Weights of a small transformer language model.
Training: a variant of Adam for these matrices, 134M tokens, 8167 steps.
Each number is 500 + 50 x the weight over its row's rms, rounded and kept within 0 to 999. Layers, rows and columns count from 0. Numbers have three digits each. The size before them is the row's rms in percent of the matrix's.

# layer 5 attention query, 96x96, rms 0.116, rows 0-31, columns 64-95
102:470540493451539432441539428455569477462561491471506527477479471530423506522575525491543518513514
076:458619510519495499429441521557414493457514512464438612522494465478430473460521480461499477490468
228:459544463509536475450580528547493558441512475495493528456456549480443451540484412456529476460553
093:509490515564451480529432516508469428546556576409475407426427552514507506490585548621507425526572
085:502436495522542469435513573513508465479479524503488498458652487489611550492445580482493532592532
122:482535496505501528520559437474484560449572513467532519479539515487436456562552447417546477491491
075:467487488531457480583440516458470447579476551532482477570500417569530536475498576591473553540447
090:473595488469569534520526515503539478491532444419557557505457564493603542498475484509463512500436
096:543439481413519567525476541493475502575542557375498521488472498444492483523520557575525523396510
107:482480423462478531574487457527442514493516504565533426532446517498472495578561533392452451500560
094:600554496433463444519495487490493537448572505548415497499540474551416451462523506498538514519492
093:530457513493563486483567462544491326427547454597539471526515548435443548546498483440499512492544
093:488511482537511512516474428447496566514558448431500461544477518551483375425559504552513511490510
082:525526600539520523572534549470535533581517492403528484509484429428455392547515548549539544469499
096:447459467501450489546521463464607544491443577470558535535503460525447479587444540485505503474463
100:570484492532466532496481485508522492556505505520564504511415465547545545484525488535509451525538
095:532539486422541559515577428485477502548469492429520537507538517478458525519532473433477459419496
112:518530454513473464502506469602537441465500504579521577524560541440491584469426509576537531585552
095:638463502567532469552393538561592501433558489440539526508510467573501454470419546451506516499398
101:537450487448517484491398483570438600508588458480506507492532540561522471419408497497501574543545
103:542542447443492586521545471445504481443589506553615478415423486493515446472508487442545450394529
103:411528473506523514470451554468464449508421485484515548476541602495449557565467574501427538453573
096:562494539512504536557497548504514564475447536572397474516413456558600511463599491531580495500385
095:460539484519540493569570561455520445496512432514556478492505452476473417545444509509488508371575
106:462437534579489509595477521560547459399448514433464465514499425477457520601468510510569501478458
105:617508467472567527440515540475485470551518407485524539521481445582421546493562531443459522568520
090:489470452495445496494517572591481481408456529479516559583454510485535509494510563381448565469489
087:445548519471547483541563539499479560522510486511608458472474519623470490541513464411553532457522
091:439489589533506509577410509545430510498438502420509488480453482511527520489627481467529497520508
099:515454476527431531500632567552417460494455533557505420447445542411400491595526516490474466561535
104:554501520587473492455447526497481488473456494509566597496461437427556571398473511587468491531419
110:450492477454422529518520478435489483461574480475454532473477537502451484479521571625459579463471
# layer 5 attention key, 96x96, rms 0.113, rows 0-31, columns 64-95
103:452560388418499586460530561480455522428525586523470465537587426456446527488478496486578450536510
106:498590511431472488405499504415476459543517515570501453539542463422501529437489550438534484551525
052:593403544475480443486496495482495533514535539569467430498450545509545518427488509515503397525605
092:494431524589520511528571540498399423480490518530504581437554565468488540468476478516476515567452
089:498497405524466577481412572391506444437419509517512437488567476409523458510493466534412449466502
102:475464443525519583433375546476447466483417489500511520526517451432497485525532540471462466521585
208:460550568652427398559494474533545464500514396464535574559515501574519512479458517537503564522480
094:549491459501515570432537441448556516555548542474482505466439554528530508453514505494393427407550
094:532451560364535496549483447478375507446547480472535499523445499526524559520593487512518479481477
104:493429523369540432536521374520490588521582576503486416474475513489493534510567579465523513432534
090:517547477469484507607481410525497478501488570494492527562571478512438427518527520497579423543435
087:509497527476510518446527524608519600471535571512367458490466451489461543500445516513449429446610
091:461555414432507504490384484433496510535510478545459521562458517457510486476535491448460492576497
084:504593566440439571605519574512479453513463516428524610469492510545473510548481509475569523571458
091:497526534521454513559420487509499520424511379436547551478503457494486491593432503368547581487410
090:511522562477523535466545430403448412571596500548495424547507494392517482474501492591532557528558
094:523561444449527536512456423515536447448542388448465567499451477534421479512441387464557538561556
113:487517488489496542442469516485494501460457494480522466566425578457537571536456459416454448522543
090:478474435433542547460496445420574546511512471474501487485472490539473551463520620418568501519440
103:417487512406494469551440483458482472591500531577450429545557512597447442465447552489567424543449
101:557555489413560469479553425494515552579507559533526558475536514497541412558418534557548493545426
098:457497584557442439438639471572431456577422436526515510536525499474587546482482503456438444506503
099:537503472507496531529542555439451585520354539580549435544521463497532570511655458543517583552523
096:506479512508604538471465496575541499548555465503522554511449549523517510473514584594426386422513
102:488428495556531570542505571517504521386536448382489513445464496473451563534536509522514551432421
103:516571472500477525476517416448510506477553496463391536441427501436386417436517489527585518481497
092:414510490446432514528488447614578461469511494498588548520496395497567483472414502497540466498413
085:581537396443508609592548483511535496499536452497527466435475540537471451613507569523494454429438
090:422519523460564581619522499489506477509522474482513458522485423497529468465498405522554619513504
099:604423484502466468527527438542537506460486482576419598529458483429511549481508507485485514572485
104:488491623509432410455479540447480576466552514496493620574430527399508508494483465502533502484556
101:490484553490414367391491429491418562454461517473564583479435485453534544490543475554425444527460
# layer 5 attention value, 96x96, rms 0.0884, rows 0-9, columns 64-95
101:392512517541628429474502471483482401526440522430455514574384479556528590516551521487442454506455
091:507534488471517470461491566430508483422411440478478548439509500522605474478527475489534478474532
097:567602488531423559496456401447471485603542604409522493467562561454507405472504496555529465515488
102:476468499527550370516533519487601504548555444491435403483453501548604489426430503491579534526444
112:455617540466612478535437564427493487496471594493487489480454506447495626496398457495455535469482
085:509499431550550597404555551578454484413467469505465575496494596486531501530475501367509499553487
088:542559566524461445482559604537427595446528492421507522584441487496528392469605565459403546488527
103:506452479501516508602623482535472543426516553458541481547551431534558533473600452502534583458447
098:507334414483504567411559485488542495520495471511519533471520549508503411561495452512513518502578
103:496549551438408568495514466572467400477557562500554453457580521476489640386567564513445510486529
# layer 5 attention output (transposed), 96x96, rms 0.0827, rows 0-8, columns 64-95
095:545485454511374435466559447519527501564535507510540429497534476474514512388477438492502534534520
111:492416495516528612501526461489482521590536550606473509431484457477460521448506438463457494535472
098:423414396479526537369584532498459611496501508572549542551544475500537566453460501511472546473524
102:523586506431535576527575490455475449449584503537506471412499465460414576577495524588578447454422
114:507440559537547487574501547490502531577529497467620416513465471528440452566514502456486508508458
100:512556503522487423532563479452554504492470417508446556455596418538556425466485542550561515555412
091:487364444530481518481514459552418541477458431620530516525519440467469517537525456474532425519440
107:464440556524505469371456541517548491491547491496515593482525514469526521491523553546484457426483
108:498468532515512514583434494502494506443459494491542510464554535454554476530495508531490465483477